Part of a small language model's weights.
Architecture: learned positions, tied embeddings.
Each number is 128 + 24 x the weight over its row's rms, rounded and kept within 0 to 255. Layers, rows and columns count from 0. Numbers have three digits each. The size before them is the row's rms in percent of the matrix's.

# down: layer 8 MLP down (transposed), 2304x576, rms 0.0241, rows 1048-1107, columns 240-287
# up: layer 8 MLP up, 2304x576, rms 0.0239, rows 1049-1108, columns 240-287
down1048 086:144103098116147086147132081131151117115122120141137154158121127153100175113119144113157127128170181164135174160129111122116149128110149123140101
up1049 103:195121130102068159174156134095107168130141067115108102131076074114143113133117132137105153122125108128170149125130156153117071155115148126101122
down1049 095:101149139141125141163137138121152126128141115140126111113152155132132110161134138076103113151158170111130077104105135143128119097170139104135120
up1050 105:112131152089131130149129160113154135125113142130124132089125122119115095168153133183142136152129116134143106154138092146106135108105181177071133
down1050 086:156171106136100124097145152147158154102159123106172133135143149158081095143139114109123121081151159126171126105139158120107108125200140137129120
up1051 105:134124153155100172099124110131122133121116130124160151133126104138141121157164174118108117137117125097109130149103134106148109182146147128079095
down1051 098:104143142160157091112136162131139120139094165118142121136122082092122117158147115145145124157121129165163110085111140142127090100110120129165084
up1052 103:128103110135128146121129148141130119152115072163149157160162122198140084124100072141147145132176142119133101114120141144110087167121157135119131
down1052 103:134131118104126129154114118132158196142121104114150141134110111091135145140112122108159162180150096123161139107150135138094126106104116159171129
up1053 113:159152081108109120135120150141176142138122071128141086125122090133150127103127113109150145131163107103137149151137098147132179173111170131127108
down1053 116:113150151094138089143149119128110104116111104124149095123096157144118131075117167103119108175135123118140080132131105093097161127115123159098093
up1054 114:141119119177082133128108123148127141123111140111092120105149115165124149089104114114124140131116130062139092135162131151164148132178156115140107
down1054 110:163125106098142125132164102107186114126130171137092168119112112138135156121152127149091103158130138112135106130173099112146120117126098176116106
up1055 107:115105145120129143137159172123123123159115095075144089154161170112127140123115113168088153115137084137114121110162106176124107095105099147127127
down1055 113:113097101102151174111123083125120141105115123162107106166124142115144105133089121144169132146126119115128094167125148173121134140139141134172119
up1056 102:116140138117176151129136112133137111148104105149160115106133125147111152108183121121123157108121108150213134151138121150171151136116094124154128
down1056 099:066153125085146104169132139099116121133099114162130110145132103131196159127169110145129103136103144112170123148114094132114159139164119129120140
up1057 103:123144138076082138098137092164149132126130165080123105097129123136114127133108128137116113151152112137143162089118128102147113143138137171142100
down1057 103:123157121114126110188140096118081110132129109087152139120130138092125138101158137143132117100132070118131102136150106113145122119143099109161152
up1058 109:182117159127106149108134104107148126129064120124179093171116151078049111114095091130126147098161116109103164187132130158161156134124104165107133
down1058 096:135140131129157138121138094129106103125107146128056126151104129130160122144106125124133144141095138127158094157135161099133154171117131113115112
up1059 098:173148117105124125092132143156140096102126081132144113121144158102086120146106110152091125110190171133179148113157131144114124185136129125113135
down1059 108:130130146171160160176112132115145116129115134158126130126135154128099112101170156159096114074109150096113159098111074175134117121144124109136105
up1060 087:100083080122121118126129136124122143137143063132139137137109080139149139145095125101127120142139129147109104086140110124115130157080153148152147
down1060 083:128116168199119103086135157169091089134094127123134160140124136136162136108104138143161154118060143090125142130127110110107103136138113119123174
up1061 095:149147144172086143154149074129119110124114134111095151155133095106117188106157122120125081125105138123127143098158157122112100144133105115125114
down1061 101:135111108108126086080117153113137135109136125195172117123141138131125118144136160110133162101111082133144127100112129120096179123155122139146156
up1062 102:150164144142125130093090154129118144145125125137093123116097138159093135124172110146114101088179117137107143119134108134144098165110106151144125
down1062 097:141089163117121112075124126094150149129153124119138164129137093133162115109066132141145153128151095137147137105146095149119148122126142118142100
up1063 106:137090118113134137119092130134150125128094096129087174112103142152102153122088166128132123123146160154142133163133156107153155149128118129145083
down1063 107:120156148161153156149094119130133156120134114103088142129126112130125089150123111114147140186154070096155132136168136138157158165100137131147135
up1064 102:140138127126155140093129113133117117119082164111087124107125111166112124123147092135143122135103098102123135117213123168175106098121131141095161
down1064 105:155157181096106117113115147138174101131111134125140094104135165107132151168132111102138128106096112101117143135124102178102123127098154105138113
up1065 099:172145142104104151161138155104118145127100147169128104115107073150142146113115096103136116111184091110152147132120146131136123109154151118130151
down1065 106:125092096171150139123111128098115163118143135110137137144128150135116100128081161110116121111124180127146148130183118145145153135104111140132137
up1066 101:137156130107180167127166141139137127118140156094140074117110152153131139125101108116150153050101105100133146084129111107152123140122157174133178
down1066 096:158116110148152127122180141138154131099103137171116173148083105108103177105102091161172147171168123165099132173107124118142111114120104111111159
up1067 106:189125093112111142096147128153135141131145092110123112120102153116125111161127134109129117104125144143142130165119092193130092106119125112132147
down1067 098:148147123140135137103113125162120137120081127140108125147163104148095116181101088109082121175144109131140123173126126122142135149108118110171135
up1068 101:121097143145131136114101188149136128148130129157157148131182165147123129085105165127122141135138133120187149114135169098139138074130156123136137
down1068 103:120161125112130125137162144124193123147140121129074115174114127102121105145151167123132088144131080178128138116124158146094135088118149099129150
up1069 099:134107127110145141135147146140083131146125114122106112087123089158149141093138118131133105119088165156145109093123119156147112098088133128164120
down1069 101:158131122088142158131093117140098108153152108147172132159090112077152120113138120160121133168135121067108146116123137072088116163111099159138126
up1070 099:133126110112132126149149151175131156102102109115132106136112128122113102104099115127170073126142123080143133089178152092142117106126151142099081
down1070 103:130152170166099116115105175080132110131077110109155119115124123180104180118111123091127096091179130125152099143126104129152156131127105143133143
up1071 092:097124124108190148149116098151107142127135123141134144092124113123126147126137153147142140128102135171124123106122101115137112159121129137131124
down1071 092:195125109119113167097107112125131090116113119113130124126130152143116104116128159096153098143153141117084131178129108072102138123132139120140150
up1072 097:123129154102135157109107132122158123123118146131115143096112102141123123107151119124150141149171170164132140102126102132164154103151119118147133
down1072 106:194129120170099124111119122141166167128160095113156144152118164100120148100164124140089117119095086123119141153136132153119147153145122155103109
up1073 106:116072129090101153148149169157128115145128123104135145126125103141119111138135120088130105155121201128114102150150147162156148137137146150089094
down1073 090:119094124084117097145140122094135113114136129156113151098146151103125177140095139138135102125090108097131109157128157114118124136119142124117102
up1074 100:130098090177131134120189110176110166134141105143159171103095108159141118099131100164154083164115110108147120117116140157151134087160101150129148
down1074 087:131089103161104150133137123162125134124157103125106135128142130130117104135177105123089111096180090073151124111104188125123080140138150154132114
up1075 099:123085081118124107109123137127133139133160115082122130084142106155131148100107158128131120119122165157131137180138133205124125101126143120136148
down1075 091:119143145142112139154099129125117120118111138152163149150129119131135099152076120162146091138146153160118069120088117135081130139158142110095131
up1076 105:156142162121126124135137141113092105125088156124118097113140148129126127148137163124100079067126169070152141132150139114154100175120099121134129
down1076 106:121094158097118139107109115134090157143126121151114125150171115125137138150138095129165118150185121136112129154088177142148141152094164133084137
up1077 104:138061099147149124106134183108109162135126106090111152106117117086102123168126076095081115134172127092170104117155118123118118129109122107082134
down1077 108:154152120121159109168114113148113141120127114152146136136127150110123149119155119161122086149116101156143124141155102120111148142165091122167128
up1078 086:100093119076130109131116120091134107130089109134174146110111151145109128129161094078113130155122124140099114145147103112137170147123150147128113
down1078 082:144188119132109127143148114142155161100144143150122149135157095158132146153105117170139140118164111167158122108141144144114115131127119156127141
up1079 104:145138147175136122081154157108141177132108132122107143139132113111083172105150138197107089146145134081124128184189139137156141103118107115100122
down1079 112:102117147146126121108147085114117125146139133122110142126146094124098188157123140134150132169099099097109140088102050133084091127116117141163159
up1080 105:146104153098101106140117116150150127153101121151140150135115097113140138155133151141098104139110094101172059136156108183145144112129184149058110
down1080 093:128086151135137130132188148115137151141169129143110159059099092130119178184156124116120171112147147140162147168134127149116116092107114148119072
up1081 109:173134104151102133151138162105187127136105144142150109124134112135128124092117163122093126145154099133148083166179161152160102091106111121146128
down1081 114:150119116122144107123127093092145162124152067126127126157119138127142147113127136126091127154149129149087080143156148130125084138085140094120144
up1082 093:092149124151136133141157128114144112144158113135141100148107119182133092190086111156132140129111135135155172112136124150154108106151122151139101
down1082 098:122094110095171165149104107126132118127139183106116130151102132107172190127154133099130118131102096125083127130129139107081139147075126111131140
up1083 105:129115092089115121129184137135179130119121090115123135137148119111153103151081127101081165111134123114101112130110134110121100182136147143105115
down1083 114:115137153094128116138122095149144128135122112116131164131136154139092098137119099128092111163144123124148129120079149132140086109129114114138101
up1084 096:198116130125155134144103158100097139151109126093160160117121136166136105166127142135117095084098114097138153108126177135129084107145123142140164
down1084 098:112123151144142110151125119151153170124092134125138130119135135163145130095112129109116128134104111112099136116154168141106147138146179135131137
up1085 109:141119109125141104107097150135115127113079111153133144143079096117128124127133082124124110181195156127111133126105106169133155146147133140096122
down1085 109:110118128156079138170089101114138087115129135090070118144120140134080132130110118180125151113115071098136145154106139104143162136104132124151119
up1086 105:159101128161127157147122125130106156127133094159147119102140102114164090137152110129065131093159134132164150141134134155125097107145163127096165
down1086 111:166119100116146124125112156125136152117128165110113136130135121131125133127111099151116178144130150131121160111116133138112112070075123111116141
up1087 099:140082119100076108107148123116103124152158121141136123128123135152120095141131127156111093126100122122123144138176109154146127107129193149177166
down1087 103:098143157144141168097123131101142127121171120100067153156127132134136138118158076124141126149131139144156089149103131117126109167082112115109135
up1088 092:107132119126137104172131136141190129149091131081145108153124057141115126148124133131137120091136146168138120120133149116153145090172165113099089
down1088 091:149114149088138155140108122147088129135103136118140137154098144137099157145147131141143119099082136125097145144130157131121117129088104144139093
up1089 105:104115132135161135094119165148167168112128122096146142106124062151102109139090137120101126133077158121153143146121192129166139142155135138085061
down1089 107:122135132133123087095154092132122123126108084140112128117123114119149117128099098132132101160110120094172148119106162126140117146152084097087075
up1090 100:134108135123118171131087109128094151171125084074130090107099179036159139147162162080123156068123098121160095135145137130108164126098149167168156
down1090 101:131145128118129109156134127121114118113106166173097178176142099240136117116090116126146117177147130141128133124139139129138135147173114112107148
up1091 093:119123086111081171111149102123117121134084116081153072131086166124167120115159169161119109153146103118087155103116167159134104148151167160158095
down1091 091:096106120137127143084105148139119126129144124128138167137102137112091172133145157127118102130113167127135116152150110136101119102114110095143112
up1092 101:133142068134136168132164142113148108127135105142105122138128153156081147154103126130121103125130138101118104144154136120133148179109108114100102
down1092 097:176108093136140084136112145114136129111122114125134122084157182139085148126163105075111112171149141131094129123168124121120152125138149118146122
up1093 098:186128151100137172098123150131134196145111131148175124103123130120156097097119122179100099113088119135119123157154150138139119173122113169140144
down1093 091:135126168136119146165149157128132117137128122170161102134151157110111142144125168133104155171136188113108127114140148115083125142110101120146137
up1094 098:160096133155117132134115126148125128130082125120164131092118112128140115186109110150144145123169126122152158168138116148167149172159144178138121
down1094 093:126145139105130164132154107121102111136078112162099154111128109121101192131098109141147127109110161150067131092110120107127134154144141143140110
up1095 101:169150138145102129151149111154111124137139113115115128131104084118123096086117138144140120165174098123093096102151101133136134087131110125132141
down1095 108:098107145119089124131137143132099091131109071149153175125092150079165106133138117159167138111121114112152101125133138113105105100165124110100152
up1096 108:148120146166082141143156118124137163128118097125121137113125135176110130097118133132102168128104116143110090114181137163157109125144128113063142
down1096 116:083147123123143134125163162122093140161095104081095110119142151136107101150113106098121113132139122124121099122124159123120099113115050116115143
up1097 111:135118135120125114147098129110175141110090128093151136108149107148109128103131099116092114079141172109114114143127127158136161113124141132140126
down1097 113:137139111119160154059076145129137115125136155135131154151115126083128154152134144128101081101085112134134165142119157166143123152185100106120090
up1098 104:144131108135112162154121147120114146121122148094139128146109151127142090107118123135139139164135152109132094121143126090140126173098100139094184
down1098 102:125129123097116149114155123131133126121139126169174130164112104106189098104122129148134123159122129137115153155117168096063164102150157125083109
up1099 114:123109095146135144132137147154147123135119076097095117119112090126121139120189122125083130134122130142100141114094121164124156130144127140128101
down1099 107:072139131172115113170133102143131122120084095099089133139142159123137100103135146092127109109113178104154099096144155114131070163129172135132136
up1100 105:122108135106141121155146164120148126143131165168137114103123144146156092128095136127148145108147091093144104102145111151165129165181138102136134
down1100 109:148149153161127123147135108132129144114146113105087083130114107116129131101156124108108145126130140108137160132157169134108099122100118179137152
up1101 098:141106082141101111149079145167134156143118057132090161091125159121137111116183125125108097092150136085135099125101094102126122163168164111106169
down1101 090:139143125171142146147182152123111129119119144120165119106106116111146123105088127141115145132144127154135151158132177138150109093111074150111090
up1102 100:112113144140142111095096142189100096143128138124051138154122124119131101135146099130138148152137114105133123074206145117185104141138122151136133
down1102 100:139130120103108139144145138095154131114125105111184136136119109149089110125132132129129117110128099144122076123106090133120113128118111112126193
up1103 094:109093110138098159109169134104137136156084121116125125093118096152127132159104143116087092133143145118109098178159148167157128150119146146110145
down1103 091:145126140130166145085095126077147122128099148156090115145104126131135114142106149161141148129106110112112131119119106125113128160154132086138089
up1104 101:116123087097119100119125105111125158157120090065129115160120093105152124117153133103099133105176141138201117144109139150128140146142143118147081
down1104 100:152139179143143129123170116115100094109151086102130162148114157153123118157110127103117110136112076113113187131117105101118161133121112100102190
up1105 086:100158159087126119113113115143130163115126118140139159135122112159177135122140134184122112143137097137149100129106122103123137124116107140159120
down1105 091:124115108145104156110165151135167119129089109118130091143106100116114163111071129132119137084137137123092119118118164104135132128152124141180123
up1106 100:170130132111136127129137183174167115142140117141162107125146110122090090161099135106149107136161121118146115151127132155163098127110151132137134
down1106 103:122122116150119136133158164098168105134111097119125147156109166135134154094135125142144138142119112141078149130111109102077138152137127125110146
up1107 105:140122066112110138152100121154147120141132119110125101085095094158108110089136119113126074135144133118097115129102116157153162145121183130155116
down1107 107:106101139123194133118153139135160152133151083134160118143091112130178116138166167135130130148143116119144111092154155110140080150078119148091152
up1108 110:142111114130151101123152115143123129148150094098093145122147125129121131178140145152112108121151129152100088125097169110131135120085129100165158